{"n_layer": 15, "d_model": 512, "n_head": 4, "n_kv_head": 4, "head_dim": 128, "d_mlp": 1344, "vocab_size": 8192, "activation": "geglu", "norm": "rmsnorm", "norm_place": "peri", "norm_eps": 1e-05, "positions": "rope", "rope_base": 10000.0, "rope_fraction": 1.0, "qk_norm": false, "attn_scale": 0.0884, "bias": "none", "tie_embeddings": true, "parallel_block": true, "extras": ["capped logits"], "init": "trunc", "init_std_qkv": 0.0246, "init_std_o": 0.0306, "init_std_up": 0.0353, "init_std_down": 0.0353, "optimizer": "adam_hyperball", "lr": 0.00651, "beta1": 0.9, "weight_decay": 0.0, "lr_head": 0.00678, "grad_clip": 1.0, "warmup_steps": 200, "schedule": "wsd", "decay_fraction": 1.0, "decay_shape": "cos", "final_lr_fraction": 0.05, "batch_tokens": 131072, "seq_len": 512, "doc_mask": true, "train_tokens": 745400000, "steps": 5687, "dataset": "wikipedia_en"}
Each number is 500 + 50 x the weight over its row's rms, rounded and kept within 0 to 999. Layers, rows and columns count from 0. Numbers have three digits each. The size before them is the row's rms in percent of the matrix's.

# layer 10 MLP up, 1344x512, rms 0.0353, rows 160-268, columns 256-383
094:509486529556502506531484532494423544464554485482505559456515541565451507566468457477552507597460493472499488572549490458504511520522499507478576527489484512605471481544560531516484475546534588545573474415498476476507529519568565527466545510471570510439444521485474527486514514483543577486499420520521509570470497412556498503467496504522519525439489541473587459453591532430384426492523
100:500533447527523529479443531517428521432460493510544524597496597487464531554532475467515584459431509488430452575444544577509437542482483464500473455502480436557499499536482402491505463573515440579472501547496380502486489459409538506487511547481447515495480443406494474455513504466507472500535523588554497455498518507471580519571540528513493516552510520510482557505560593456490533463465
107:516447463405531533536493534524482526409450415433549519577517553493447524477512476466440474487469509422471499546394540569492561491498500487454484498476507396500616471450513476421475410578607433432498398483513501490487535487410488512566483494503485525462466516553500520449513589439486489537460510485542480598505518495585507468527456509460485465514495565526523521478438504523439522466397
104:448488548472531454447508550512485513491529550466525539401597552484551442556488608455589530495470479404464487479604533496508532440472507521476533561504561515511537531547518510458423457541416530526466492480493520467483452496397449414493460465522473479468599469378495527524548513472574451430516393550531459526510513492433490504389488467571490449519528492542537470489498548534506550425553
096:541524437543414548461467585411468440519432543440476532513512482486529544497554544457549434458552536510509497439547457432579479442505504520575492514493518417480483413465555397511449524500463538372508377482527511546485458469465567485501456474504500470472471629539501469370525601535455487498531520431521550554558469459503413493501497463524509603448507443453529492538595501501384502491418
103:555508453460458459554558516435499510534480552456499472471470481518498557497476552450508534563502498455498454484425488480533563565454536501448448501552560497521523453506614463486497517493537489515476500427490465477530581513481485526518567443470497517491505493391449512474445547469454416472516547543483429500477389479494493498479563464531516607475468373542471418495562500559376496544537
103:498480485516533425516532464459441516530560489470495495519483577463527456565536490523543613425535463413539457468524524551579508518485566431472494577421521569481546448498439551560564534490503487481455529529452482434467499472513564527445461536551476489523547417465481543478558460452482412476395465517453561504380528496511432545501443479576467450565437550507486426572615498478474519466534
098:436449521529456593432472629540429509445470511442533408454434551430479513495575584488583485519493579621477524460526566477449582442523502477561497562558448539504451492600492435429393480496393418469460480471381451495478495494507569496417539399527510433564537528514489603560550465535533499442555514453522530507542502543454460475502472524555493436556550482448454544512482566560462458540514
096:396424438522610478476554494485494483436414585533464457595583474490511499511414590517517529481374476471418481535572504462597471579497521473576509508443577565587454534498564491416485527469518475488507457512438495467518474469519542498417487476538477593456514391558421510520419487478582492417505466557382506489441405560417594534506517580490503455571472545422578538542400473460452542457537
100:532534455477536483482460547616526524503461489502583412567456520589407532562439529475480559456457460560564447603479397445512444509507473511539580461472466400509395470573514470459541487449463480400544444478429483521504608529500481510415526446542548476498564498446462537551547502503542438473596507494532432514491566487517489375560447474509555542513508548541486448520513521465480470525495
101:587447531498479495605496497481456489498430441491486437527495525491507462570499530577559415517495550581557546512478480545494544513490428524525509487434485422566582467559445476577470499446591546582614593448470528497512544511574545429441463498548548465494461447400578528541488517592569507547563526472538517426510638506569599488520520518530515567516467461571507511388484538529510494478489
106:516453474542494510593559458500500581505425511527475463481484529566576453504476443431497536556549453566486449540494535496537595522489518566518403484453405606479591508486480452532487438431564446427545528551463461597430459544473487570516407570395556493510446639500455500449425517438479469650499498475569484552496565437454508525521466417515509494459549515528604499498506456399487569403505
102:519582560504520520455530479471542489489405483577535473559488531485572522541464475528494512565535465397529584458538557509468495536497533546497480497539537588462541504499513532572450432542510437469471521526477556492584486489572518415526441548424545514519452459530441504489535555521512493480428503413510514482552496472518538516510557486521479490509528549449504494504453574553591613428566
102:438559518531575525471486479541475488495487510504340591454535514526531465550516564533442474511497510538515522481465510527580488508503468446443452514462518538520540491567421515413467421465536543539503377477422509501387542534511484480481488527548575526531478475506467443517491492487521516499547473519571469588605570475538449488487611528457449463520536491551511420484547487537531528492466
096:539527488520539480465507493534518453540487498627517401395508434534578570529413472576442468509471443508445559519515512510481465475460549527561564522591526508497557575545502385552367471536559468483506549506572500473464472501540507484525527522536535483421470600486476569407458490449365410474609568482531484497507556499546471557462513412486466523598480452501528522508422555497593482583564
099:445460539477483550482444443434489396460398500466440423458484493550464585467514517478501567506502538479447539543519455441488474428531438478549501478551514533561503520564446474469488420508528557450527526514527444468549554463497631499424455403490590498474537566532424496571535491489424483587531481475514404543592551454443489474468500553494479465520502511371525478618517469604463485419408
101:618529530483531449477533531463532524503516493544491433498511557511459468529565558496544458449453530479420437554492570434589532554502502553540541489515466525428441470519472591437524472492462485534468528500478536495520554576557466548603503378506561528452466472466463520558575551486560441484414476541498500502565532534483535566469545399560501500467479561488447461471549469546579428472472
097:489523497424457496504606572498582472646542502523509476429413466538480532446522494434470469457566564512485530577487543483485485475451487547422547422533456433501567539564444449533505493487555475544624490556500479469516485520508505485500506521514539431431637474563482441554476466608560568560441425554458494467531542541464488492487526512494471505502440551420500471475494423473431543522473
100:549502514564440552350532443484447508548577573486477608521521453545498467450575544405480477532471508465440443475496539518535447508584466494533456517575557434498429448450528532400519430545522470452404477507481559520483635577497523482514466421522500503477436550424575549583459479554513507466484522399475474462527516524492512496465489559543450465472499476526486530403496503462526513515475
094:462513563526460521512416439518477501506526474471509517567526535589503511514557541531544467509534512478541518503498638398467535465613478512435516471456416481531385481546532549457532509523421516559605474458449570551515556543435480548557475406448494524439596496473475574465496512460576448477439516454481517469471515436583424527495579536471501528474499576553539508471571538555476489546503
095:540517412456469612411433519479547505511434461461570396516469412441472519533475505473547430473536506459538613448462459427431499540490544457452496608420514507476512479459473430505461585416475570549471528481501471528389587473481481489473429410488472466562476537466479475495531510549513489506587546550522425513545540519492418524457568452552513467568505533433521523439427593504541471424498
099:448479495520522408660432527518496496505528486501499484504595508544526480530608456639517515509506566449589500501533530514588512509485493433525491352588508533495533547489494431466542447577549520535479394493385459553490531470427505494576452474548542485577431442571457467493474502488403512502398516442468530502502490427402521458456492517489569516527397545563499465567561447557508506495515
105:470498446467546606490471485518479401475432578454548530420530560521569425488524510535381473540509517537437488534435462432446510481581533569395489526433485497480544514509470517595513487505554443398606437438506493501503434497412416541501560593526510529416419519550446544506422446503471548440444464527496521420576583472520542602457510479464432492519477400562468497536501530482376528439474
098:541605574539510488487488481505535521513577478508464503558523487489447526492436470508489500565451515460433500507515539495502429514505440444527549473566479577610472402567564393522496499514468472556439531468593451492529396459550511494586524511461489500440564423449394496572497561482532456503470464512498538591593467590474489487540510469558501426570406399507411576585440444442489491499561
105:624521527441482589437594467407451463483505472520489519522421547438456621576562511569455454334514503469469474422401510550533502544515610512594548454461453477489402447552515420368512428445490527494470567460520483493491455459576527463494546520492470527491560591547488507499504491570433548477457407394539438498581496487480549483447540499476516510456516536523524608469517463504524461437523
100:556538447485475488439553466552477538513480597444564411509448557501475405468534502532526461451538429459542494454462461478465592455489517423488472460565463441592527497563500491569482505427561514420486461538533483494431510535460543427510375452483488565485442463423486491419557548459509505519418515457479492450550478456586476491553464495464513522466477516506493594492442531467471494539457
099:459485496536522603510553468600495513518474451406487426443491504519460489483567499518351507435467438541539486445579412449432613479534502537475446569513469469489540356430443628506584441526511503429432557506509465483531603515418441406526443547476487442479492445479572509412515534473549474416501479532570502495509545550447491552423450424483456471515538466502534532587428529487550514483490
094:464525641390454513486453498396557474461460616575517618540480478475506478549509577495524521572468593447498430503507444523449523439452500542488517481484525574485447427549509504540501529535549478456486673442603574523617603536552536410507424492521490474424457541488527476487460405559439507511492494513608415438502519460554541476436484414500485555425557562509533468524590489528487473458491
105:521475537539430464495513516511509565500554417476418506447478453470529508489451544548452602582476466481526549440445490500617526415487391558489467564465508528509503478531504526518567488518507607464558492528471548415597583469471540558526456524485499580429475518536585433568614460496537518456577562463399528501518431495521494384498408431447507497409504447613519482507560466505505512519486
093:421555510475511597537561494486397464569478501531605531519472525497499472553534438512507549439484506449524456470477453460489542557439419454530499511521474506529501561482536473463486590502539460471468548504500493492440572498550499466471495486527527571477428584476519482505436413423415433435518531442532413450504556446541511409495541461437499489527449474560533444543486572529519434492478
100:534495503476515556582494519480556490403544514399430544526505470515445511540550452453430523631572418502440527457420484468584396459623425461528540482454421522482402524476498544539513499578498530467470478484570465470526420463405481512448540526463514478438480510458443529494503565531478441592548565522593428502518521502471420463526510453398477459584541470448605454472475523474451481477477
094:618556509497495435430559528448542469568549444529497467421526494526490506483527565459502421461458556517452492565444527539508545536435498450464426498563432479542441478366513526593504524512487573561504522454432471547531516445527440484471491499454485476558484526438569475517458523496504502506486415503570418457460489543463478391552585458419528478541498474486540489551566496359488460417535
100:481464503571575465525614488470452450544517501444540443479505502449452512519562621427501441485489518531491535475608536381496434440475542435535401544461516493469467457590539476476483479453444514507402515443497492550482452514486459464534450432512490541527550564573523495462464501635524530500583495506449522415541400553472458560421455543515548459477571507555488525481549480508543569451532
104:454524445506582488587401530505486539458389485601545491560452543548512458432412502509535510486498506469551476441437439453449481487507524516459555527443552536460559539565525511450575438557454434486552481447566391484567429494489522507440479406390531440494558462485495439592569502517422460458523538443492478384468555435499543547432446494512522416474412480587438456479511506505491590533417
099:523432528509433571484476375520483533552441501476451393483449439457436420521491385516540453568541451505494465445489437466517460540538457475591413518481504501464578464466466526488413499479462504480491524507540514483582513493415486491452451513532532511465458508443480527535534489467468443525602560482511473505582443444501490459536529427400478486449527478457490500462502414384507478470596
100:498467554570514441466488438479571431482472552467504589453533499538514485514509580586423487483393428414527439516530581483516590473441515499517395531417522438437542582356403557497516561506562505565590582538488388543491627517524499601557435435433461497424437480613479490525541436361569519540564561466502489487555558521385552470554446444524553518498566494495527568492536497513567474515532
096:454477452413522521507515526453452477471479563526490498607491401455427401406464457471496561533485407516467559463465533487433460472415520485474442488462450521563539452520462498401565423498461469498434475472541461526511616484496564499475557452554485567510570614507530446508544480443561550556513443546596553499520493591480468481530504494556462514378436523472635491559395510507530500434562
100:557510515535512530575544575481470429532447606499524415560428556523545553456450484423481511535565526494560501533544514595542542531506470603537519422483526484444489618460516436447428487556474510490547538446461519462520547550525545573543440468615421546463590507475527474589484477468451498556515418509457509414526461497494526530463485440558473605424486460520537614523576572500490527463514
099:468529544454533587422487413494422503494607517402558499575500520500535476444519525531581455467531487563434472517432451529415494525445518405449451535464580525390485540491434474485476553481483503574469505618468510582513452539592508496514395534436528457513435493598397463416488451520477563412480519535462509647464515575467574453528444422513452480516606445540431494519421503538534467551434
105:535529496417500459565463539552524490593482519545582617502497464460553509383567574534493367527461488520559488490595513407479483478517583490504505490522478489436533498478486660521535520455549484557409497443539482546453559540463530537408505472483528518502411504461585474523580507532492539535543526446530496488449484530489513474551528592508562512507399543546474495538435454563502460496436
101:531562543535511533565522517508504516539428521518522428445445476387513498648459588434488498549481454513555442468551522538465518485436548511428455498535511523474495558533529540490629494489533496529536560543427467502435574477516493419482492405529624410569484568437520555567516493500493439543543492505433443466520528512455552572484434481486449619546491427500501371521514443499498534565452
100:566496536503516585521558432511482511406479469584515543540491383472554489534452483465532530431440485500454529535466500448535514502469515518543539453530497485484510521517510468509477495550465457475474543522511408533455553437506465477505526440508498515469375526511447484526513526597475485471488506533413452452491559484523589492432508496442478523466451556458449475519467581441541474617453
102:461537566511446524524466429575463525444560551506453506521430501428558497570492482489557474453596504485406582509543410405524560389559470468488492512442490463458472503569483492463499604521476466513451600484571500538433449518478503466489451428471463458437511319535580482587575421449440535461575533555447500521518563490473467475515542538401555544546493451441652437488536510526459485479570
093:449452471482496438535496511450540560558448500455536443461455482464452456571534561522575384502442468473408577473470567541504462527517580512494499553444573426482470454465573505518576472491406491584452544582518540534654486424502443520454472485564489449505547567482515514468485470601584535447521536497568484559509516455587445470519527475595429456602455573519446460504437438497481467509462
107:603527468532466472581446542515529536468533418563543514425537507436594523560404576541426524517455598579460488598512481537523481483541553542561508530532584558457541450540417468459449449477519460523453512467498491482613428452488482541559490527443576430459500445441480514469566504581474500586505532487437454509482518464489556522488540440530577427558558446451524590396442483509488473480547
099:460563502554498487472386449516488503591538496514490450517584491541517396502578463405552443508405412567533525591415511420548508563522461555503449422513448548532573537502446451541469473514482532494497445542402516427426410540457483490467442549508463514536449480538502544486457534406560489475472474428494540531474487491412357486451482509497428497499524469520584494515491482429488573449381
094:506579548507501499461443536533468438546592523553503450479485531458545496444508387509510598541542529497553414479498522501456433368496582593590482458420535519341551418485562442466473417503455508526488603488459406571647528538484437602502514479446419509508495451480468519441384551434502499487496606524517494573420463513553464529519477559461459535382565570505586475467353522477485441478581
095:603515499492571472407527483555484487520486403543507504535490513555512479405518501638486641459492489531501446471451488466513545513473506571524501478522549468490406485608444503442460573548556417503490448445493458519455597500456530492464555454474479554477464440526527505506454485439549502543414596480556525479503450552442465578561461508543584515433502517571507539576516448473370506641488
098:496564507547484503630474411519493433557501463582504503554478564452522536526485543506460477524436444521444466501450496486366469518487444469475468508478595581514461485584457482518527449532582442485506559500497478491501504544469592456528491526448549586462478530511443483431511553493526504420518512493504449453549538535513473393538441481399533526450606492509400535485510442401437539565494
106:412493453460555441533484559516540446391561545482500524397507474472437472566513486542509439505573513511543460530514510470428447518538545528487502493469524587426418539508460529474416485518443498542476458549498463500510501530595466466478589511465481559475497520526489493485533464420571521551531466507436517514503461534453464490533481568455508510492541521529535578451421476454493513450390
101:488435471537525549507529517469473517464534428506470491498537508549475500540468407503455606516452523442498494385540515536532451516475426515479465502546453545543403563411455578474459408512487505514469503484463521425601421484542465494469526558448432545554472501514542554609382510600529528428495575549480485495572516500455546452439598539430458517525486507519485490575543543500517493585483
097:446436570517445518498519505524538508496432508416491466592517439551583489566488516535428457574438511505459495495603597465540515510425462527426481504457482514500478537553511480517452497560587529424556527457371474557578494443485504509498524545477459460505572482489409472604588492519551486428414464503504446556605635468547584467510539528520504530535465564513528473436489488531548557469522
097:429472543482518479483554512495536536539466468403471454541545475553568440608608473492499497548467490421476437471422531567551532501608472388541539461536444584425398504527478547553497504522567494421363454536437485492548464463445485478491438550482487510565560465490453464531478491509451482515521492533503515563568426539512418557488502561504518503546537556445512508481461462533453474464561
109:490495552528518599489544522484501451420435577585563575516530458551509499438499487540454503473445540506603467434502543528537533461474641548515423549568500490585450547480519474475419504440486499441537518412468499521558419510563427469536505560413466481506469475503526555484495455517506559409481540383454530488504425512515484562517522521569489467445527496532475539469617486564451535474500
101:486480441483468498437408484487590519536517473500541472578419443542414470410513513493520472465423427464501556495392480422499458462561479513526537644455488378432627546511574476477411461505563557526451472470533524518499525535599551554551584494490494546578547460426559530556472499469542484475551437526448550375454480502443461465519447557450474446492525523465433448507559521505481431589508
101:443493482442485433493494545460518538489437591538464516505497555471599447516448464411500417457517496503550443485476472557495454445541523511543596536467565540439461479498397507608398510573526488544475490546528548569578474496453438491411530380535433548522597488489507463459551631507604440545500367569536495495464411518467501496505507456445537460538557474404517540551463544491507515536474
097:490500515442409466524442478380487498536492546503433498537551540534488520399461442481511514510445563510493483578529542493598463574540530509493578531402517499502514443521485554519559597515616520482548449422475426580490587508460584456511496485428485559486516400448504497480518520406480456499542595523618513506543534487380486392556555468549532533484575457480553489489421629474497449474500
103:515502488503476540510492555523483437480541419379489458401468533517599532444581507509464518502563461552499533547543490497514530557633416542514458489466515532455463513540456577495514467512478497570457557501496435504593464481507446454511554500586465558441553519566528527590577457476568468475496460481481577470515577473470508557496537458437519557470572468552513537533563509429532533473517
107:508480405415593539447526499400478491430426463521425501474553600590494522522465600467510516438544574530557466539552468514531522493534473538481413466561496550369513479565574546558573439497445559606532432535402588521474389552518500629519505421483448511525472527510500544483489506518472531477586514496534441448422586557452431513513468439457508471538507538484463515437397442517616465495472
092:546500451514435561505537566584446622449540511501451496400487468496494518522430498403483525455508415553574590483593436511420489437445398537505428448430463552509521525528492553562567491499477566511558620504460527499501497504528534475495476489539494523535479453468534474387374526545449522505554447480487497565429529537530407489620509491492540503562525490508529519478435461433495447515512
106:529566615548524423552550518571483539534512414576578351497429549442538436558525592473529470503530484502486494506494500472556573462471551561553495478543516474593480464506511501445578607443438531526575616425425384451475546473508478480480498452536470443436534501534541510475521523552538508584348478505534444563484517531547460490444517531513480507499546562514444511420558567498450475498460
099:427568576535514500528411496505453469628595458512546444479523506521503456524482393540550470575525499474535532526412579515536528473518404517478552433503438555481601427574455538577509567491503494546540508590547574450516539481428447568495471484495515552432488574492510553580571515517464519465472561443477559475450556412521501485403498547555486546533494523537392550420487538508581461575511
098:441503509619533613505485449489451474564485510573504411493538443476405514512556515507579417489528556536432521546495431520512481475513468506594472481476527521479490555556396597537509503534463557484570512604408401505447474533454559447384445557509466390504503521532520570482463586464451430463510537535490477474527450451373505420491543461534428446455460542507466528454493545477546511423470
096:410556414449536478500534566562590492465513528440479527415485412514453492437520512538464482541477533545490497469505471522553535543577516438479479516497437507547477446535473514450441482540483523558500428446495576509540417500516407498416545455512485466532501482527467557464442488463535505449511507541394476506495508532506474515409602520461513465390500469443513518582517554453480534613485
098:493565497527527572478447474598457426464531443456580447505494486433463498590499553413489524484488525566554528527560535421503472464460509505516469461506573452583490492482493553550453533460372436463529418530459592531473527512480462491571551529544485599493426513460554559506469533462487611507490486544521445500496479510456512534531458480491628525581508592528561493446442544528527531473509
098:552546449424522450530513549515495413398534536553518548599557454467444519423458567550517506449537524563482528494596508482495506497516540498545450478493571488468538492557463511417485498464540469493462582512515494622397540532444515517459525445586469574544569512511388441400448487465533551481503487516442434496535539544581584521626481646526526591479554453482482559478518452485466508370473
104:534493553503500456449509451544540474415522543512521450459574421519478489493438518564500579526605539477545546510573530478431494513547538542529493603533479446468443478588541465438482504460427532542529465542456631419401508498487479502494484543486533527402460589540477475449477410560418482511540586538664446501533508523431432547377498495442506414476564404518475544416515590579454503554511
099:646451544548478439457480597463480504540585507549479534432446528488538532569565487447535531509522497495497525538522432390501526406504440531487550492579555567465551468521415537482446524540464459495524533406550436454546483511518511449541417503409507468464508588478382560481423491466524438496470546517440483453527567413474534521482357467484442528437499502413435525481414507532485492444550
108:528448496396462553452476531403557548465477598417533543551513458511512530461543529486491481523473603452492571516480502495489557493427588561486468560435444445480498543437484577509491515444460434463518492473468482483459518410531491446480456457532489493559574520552524560481552428507600558474517453514520456530539595497487484579490544462459427560611388470451546504610578413497394451533546
108:502409482525454442488522464488572436532493606594422489516581506544492430496427535489534563521546435528495515513465413440496468488553555571504501609475522525420543483591601485497460493550538473468443500499428539591482520581566526408513429505554487589547484600463515475467565593518454545415535521495478524539455508509446448584619558507533443547512433493491458487491506576557491407542489
099:495544591427520465398562531363526503484511468458490508514506480461498540471526557559460436481445478523564554570501469487505503490447503506455553434564480534577514370423482491498461493624559541615528466518496528526424467520411509541442474564562433571434519532486492537472528557503500483513446455527489514620525519499506477578466460539475432502506476561422428541562469440422506490386488
099:555532503418489444434488555524388482402428459439463543550577433497508558476496520533508524567406480594442538533525488412510494417485499526417484500577553517515505461503525535473532492512495503481550433549461431527435486572438483550513511524488566452583436491524483579510663430578519525396508513401545486586520489473516489346477448511527535556537428485463538433477426530515516572500526
101:426541515429394476520492451472584474475505458574476436486507566521532502455533563556488508610523457418460449542539455508507570507508471556446527460545488494489504525547526464471471491493533495466538537497474501568446436547499471435516563465499454514516520391431473549524466516595498498550483557505489409404581637454524485452457480577520574495490466478452513464557574533421546492523472
100:520551519508500519457466482487507615530548456596490467568525534478511540578510556501521478502518445468520500498507539518471496544566482570588418515449565505516370438405497577492471473570469519507502491408572490584458494595486509493480510424475599478571490440536471489404515618516538494516455509469533516588469519434552512511427467505543432509484518462468463346542394512506501549475602
096:561467449570421520551519471498498508425539483536495532482472452498493511496493562487531429477485522533444423464509486522464544515492544489586517488454506437558603537532432507555531529551521453499478510516479539604638612557412517517467436501492450579541540494518494547439463467493498527537568508567495574445519527538513487599544511541509533500555524406532478456633498485570462495527544
112:518462568584498473513581509477439427560524521482467581575525588468544596530488531576448487526581460480534540458455485523403544479524461475431517431493512472621530536479516511505529526528482480456497547573486478404474512484515553432609518594444572417422485517545518432532513431484510451419401499555454522429471547444536518476459475618550440550552538516486507524457522396476473479553518
092:469514569508433521475497592405461464554468456579460470476447524478435539486409554495559427458498586511477446535477545439573392434529486504595620514447449537490587549422456442469554436487508471470519525463402504394458588512529454378548518391494549501485454575473535458518490527479411466523491450560443463419426485536436441486445579487490419476504440544476414579568552438446533482528504
099:461465470439442472524493467618572593529549519455449506467477470482476498494412534634469524557574486488488376460477523536476489494471442488452492505503532338496491537407557528464508502422421451576531471502533507578529539585522487505464475544478574508535518528431572470552525411448576582454496493517480517477570521535489522515438465507540593507476492472328463551502500500528551474412503
102:533445431551476529502384507567540531418545502511495425474450505505470359559474445570558462544494483485490557583452621541477508467467513547582556357516525509559477497456515531506506467447432468467488505578524457522515471517430524560508476529526494472457435511504541525456533459524490436503407420439542430465460503565609636491429537495483466515477510395543548447396542480587442462507455
100:525511624488459454481481477539539525510433431480553449543523433441513428466472511472469537519453544507476505580489458484474501537496503564415589438507605503528499490475468540520504487493504474438500518463486425522423507520425525461405439525475494530566415558539553436597497500461486443568431507574514519474591501510458532394385479401454433536515541448514458514457402439454371581462434
099:490514563480468498522471470462518570481478482480490489573454505453515571493613439582513538481510496568525513438447464521574515464580502514484522456526470561542498520527449512485510477480445552571421537463494424559556449478521411516544440495534547519519441518495546558503540439520496494563557509553550426497437505482509596393522552495588559535532396541424559561381601541433498538501496
102:524449478481591607503525538532462448564509462507556455583468499535517510489599494522528470480550524638536534420457539412535534497557528509501563527535495517495530501511441428616534587470595555476615432541481451433515445522570512420459491558579586456468584560545496532551489480480417502472460418570477517470439526523518623557493554482432462576535477570490516502487436489493389527427467
103:537503522484575514483462433369438490500504567458570514580576411489473535465557514432448480461488522481532532479480502469508519530467523498550494502545496508576493502482609503562433475549514535503490498557570433597442539542410503431432487484423484426565463519510430452483510614499497540577436528413474510541421478560571470493426466426475431599528512489539527492494490490506562500522513
097:366439437517411465514542504492532462483487525560541515396480477585470506496525504424471462528552431556556509469466471502429520513426449620506462507497362560483514521537449450501551442467445462465488482400602482514453558518489597506572544559516441457515430596482562442471528547379514523455536570527500469509522467441430503418543545468556459467605466506439487471447484501459435445475483
097:542527561505503436404585532569459644417517456454493478553491500474543448531488480569505478403528514499570594480560562534469515552585489462482459438541508658546405537547402454460477466510488429514473496481493449452550499476463536500471473530568542535581442601533441497556479446503557428496511546440460485537541473486542565546491509494491512497512434464455501522550461503440508451472450
103:504428598507468521479522452528423522548443554568558478465505439518455489511580462510489464587503568413478523528516464469532610430497511502462523550568577499335472552489483393492476501524530549491552544433476544480471438560534522577504470577505615418434491510514496452409505486459482344532420556502482504444607465533464585457427516465389514486482538466415534539546514431511577578456441
099:496409479442448462512467542518499465562449505547493507403513520475551494463509471552451488445399417539531534510498560584549520522547559596502477459628510479486506531562516503597480514484577462455486488481482552493541459443529441447462489520509450521525476493426527441460478603464563486558505475509511517549491510532503610502457492447536474465520426429519568491506491436426519551490451
102:498453478559378457449464577410593536471445561400439606558500513471483577520504501501458433481497476576532520434537429499530553509505480471582526505497522482534416488518464492467513521519354509604465442575504417449510433489524561494480542488550413413471502522527520531535463472512471530520466578468679515593477622504476445527469576524528485419543466530514595515487543520504475459482558
115:520533452538531550513457568534501495585568521407403438449434469511416445432469545413539564535478472546565560466491433565529430470511488458484517492518466552449480434444509437509482498419535633545494458516481457498531415537481500551601555544565532581488499379448444489525410529581403449407519485488434481545496529592403437507529511456436450451496450526502535514493541439442553477428442
101:581455459509550476503552541473445571433512492473462520494574526470468524499487536489489470553442494504464532502536521505527506551389508576625456535511478469418479498499503454459546577410459477477475515389427491533482433512485412419525503456571543527506598542540525553469500510530536539516460443592398479531447406593521447427457458514466604522584453498437418549554445522504450379547556
101:461574507497524483414386460451558540448494539513501483500549349572419516505436420570476493562541654501559562482554441554504596479435489526483484572445482584542496561479522500442566493527547413528541531517514511477603509518523564533414530555498591393525451482479515507476466528517426481500588503543528528533525552468553514419512535428555551469544537578504516491443473464442540550504515
100:611472559503473459519431488435552569506535518507544583518506490393545462502537414576476442429450491553486469540434411506584495552528520586571540520491469496406535535512448527422501481479516526588573495550469447483542472533435468515471499515440518435574471490497472459397508489557512521514543513441424528483480500509510552503529458568468405560485579523493490540523478515420527578441495
094:511510486579552490555504561527447516398502548496480493435523460512502511438471461566493546529507493510575527521455425560522579524492515475554498482370446477477507510542524493545530457533444445516453486488467478596491472462485505482511487449534474560511548563592510507454464502526473461463495470565523495475472495490438580529574545516437514620403524469506526500392473395486498549389564
096:520481551432428517436520456448477460409508531585511498461516473443482441541403469493524587570419524504562529401552468476512537558551457497439529496472515488539474520469594522513421507494545545482507500535455477486591465451473410464487582448504557572487539439450385494558512519453464620504566539646509504432477449452556410578533479620487564518440458614518464467470488434510554530540500
098:475495511534511545417488497489495464527540463484491485448555430533529597496459641618427495528470500542524488539423471409387470547473502511418509567487496444421563481513493447440464500495465464444555497481591543490491516522474481523456537537597576446573436477528470493552485496411455482576483445487578522528547431428542486414500505565548465542547434565507482588457465569516443418516556
097:531512534528500450435459497604552506599588434498564449510469473526537590412501444461552426496512400481483465529457521488469488453487453552472521539516464596510473508541485493532508434547452442540509488517464563569500431521481425515515400495520409430526379465424608604513408438437450391465592480497547537523567513426462438508458485494498504366433525466504419469488468595401508492452555
104:546523488460586435470551485465480529459540550474514440391485523491507446585427474496514400537528374502489533526521514490403423579435547439458461539427519487528386459459519600526499413576478538545446507457517499587457605507513453513535474455502445469529488520449445347434519505461499552533441518600523499555602497510451508502586536504535444476539525545377470503586487540550433469566570
098:581444600470506536451458510497547466467473518556488407442475553482518464483436440443539460527487497485621468501591634447506393573521417532551520459547482481580469495503502412496505521466533510629446503565503542525472431508506527471550516436447605466536466519530537597497426470514444501502448513507474533454511453501483441483534501514437488517543531512491450499378437483479490464525444
102:466533474538567570451461576578433557452498563461453490571460518567462505550528485569533588594546394473547470437502457456399510419567562521503491594515459403492517546418497461553463438503606544421439540454520482510427479508525515502478447488504564486507525479452522485505495527563544359518478532534481469585453478531549586532494504428628448469532453457596444505488520568547487522463544
098:572535471446516516496465586455538474443449536516501593487537558526418527485401474538445475532447576440603432539551523502538518509541579451428495424518450517546498478586504487490516471511477512498538478429524448410523464496446562495475565361534399532562531562478523474424581530497449394487531542460432564443516483465445466454478519535387487453466520448554430494573518505452524507407557
103:531484459591548559461482493520449418563490524477470538446481484433521471533565555499436507414417542555520541512492396508572506520523545410535446513473474461540584498471472524450469526540521433494459537417535557486517638488516525427496530504564436605482483439515478485515531483483470547508565516529535472548490516545505413355490385466485497523544522475664487472580564506524545381494579
093:418497536593538494575535490403540420521491630510485545440554542484569487544559480539502530581489533491470558497464495535544455514620534484499523504461458546483521427502576524544480413587469673463507445493424451592568453444440537473474485448541505553473432514448379514526448545530597619595446482548425535492466485539453579501589587590489543542428492485581570488550489453462495455466421
097:518465462482518467443432475559539511489557438482573587528488577475445490534469506502486489557522453509380475564501556460464455580481475500530542526479487524424539490457504486454445508516557422500538514502569538585495553556470513588444459441438518579467526472540549595493522446432466559563512493496631445487463419568476469389545471428406440558455500568504534521557541517452443516545472
097:506470497482497555458626585520532570620581544521438532445545499458543525515430549557449502426567493513466464401574435532583523531618478533601509531579451439404539457560484546575528450436538427406489486518512566493492448497534503513507529457577418436517524497546480461592567405453482512422529485538469544451487485554410572477542539555419459483526434446528471505514529494544563421548462
097:504553533601468523519541497500466561408416475517556558532584542453470540537536513494545528476451446466561478597558584483487491501415508494544478436530421517533482450476500512579507606461444530509486502491476642525471434506437435495561585468552533498401499607416399595424478564581483468594475499491527425507480518447551497496474405547480578400493491544524494487540487508539565556499542
099:471561518525475522457572536498486530442516460498489455471467550499497489492476473409561483544511491441498535464491531479454346596472501497584518539509479520545484520476495487417560410500466531543586506542614458541445483527458437394491501398532537508490550434444474498494399553537542510561493527543506437540478519502466522527536461552612525508576442497436487467483434512419537526548554
100:484395482476550547524508521510381562471457499488492479463520545494425444517391459433507563465483533452462429468465512456439518572463393469515544484514426584525511449515615464549480562490493488494484462558469508563481445514627602572515434431420537481495528503539463503430472538495590474594527528531567481499487506555552485538513534471503529420503562508569465437454477542519550423407529
100:489490546423628527588493472553525538525459485530451535470514500531472619459515428460551473532504536507484419501570532474526454512396452562528529423425529527481481468506537571595566479545448499519542520401439519470508542485450536504451512581540533566418455590544485511509527647439560495484516464497554485509506532491456506500599475542455497490513515549504578501452632458505560569439494
096:467625553470510570555433445548587453499414507499442567544474508551538487486513512533447530551506462535505529474493497487511453467517431490495557481519437554524483590492439385433520574382439480519435506602523511509478504565611656526391497510577493430536530467458516497564485424586447452520467388533500437438519541515470574588389416466460489529427486464405514460504512553423490469525543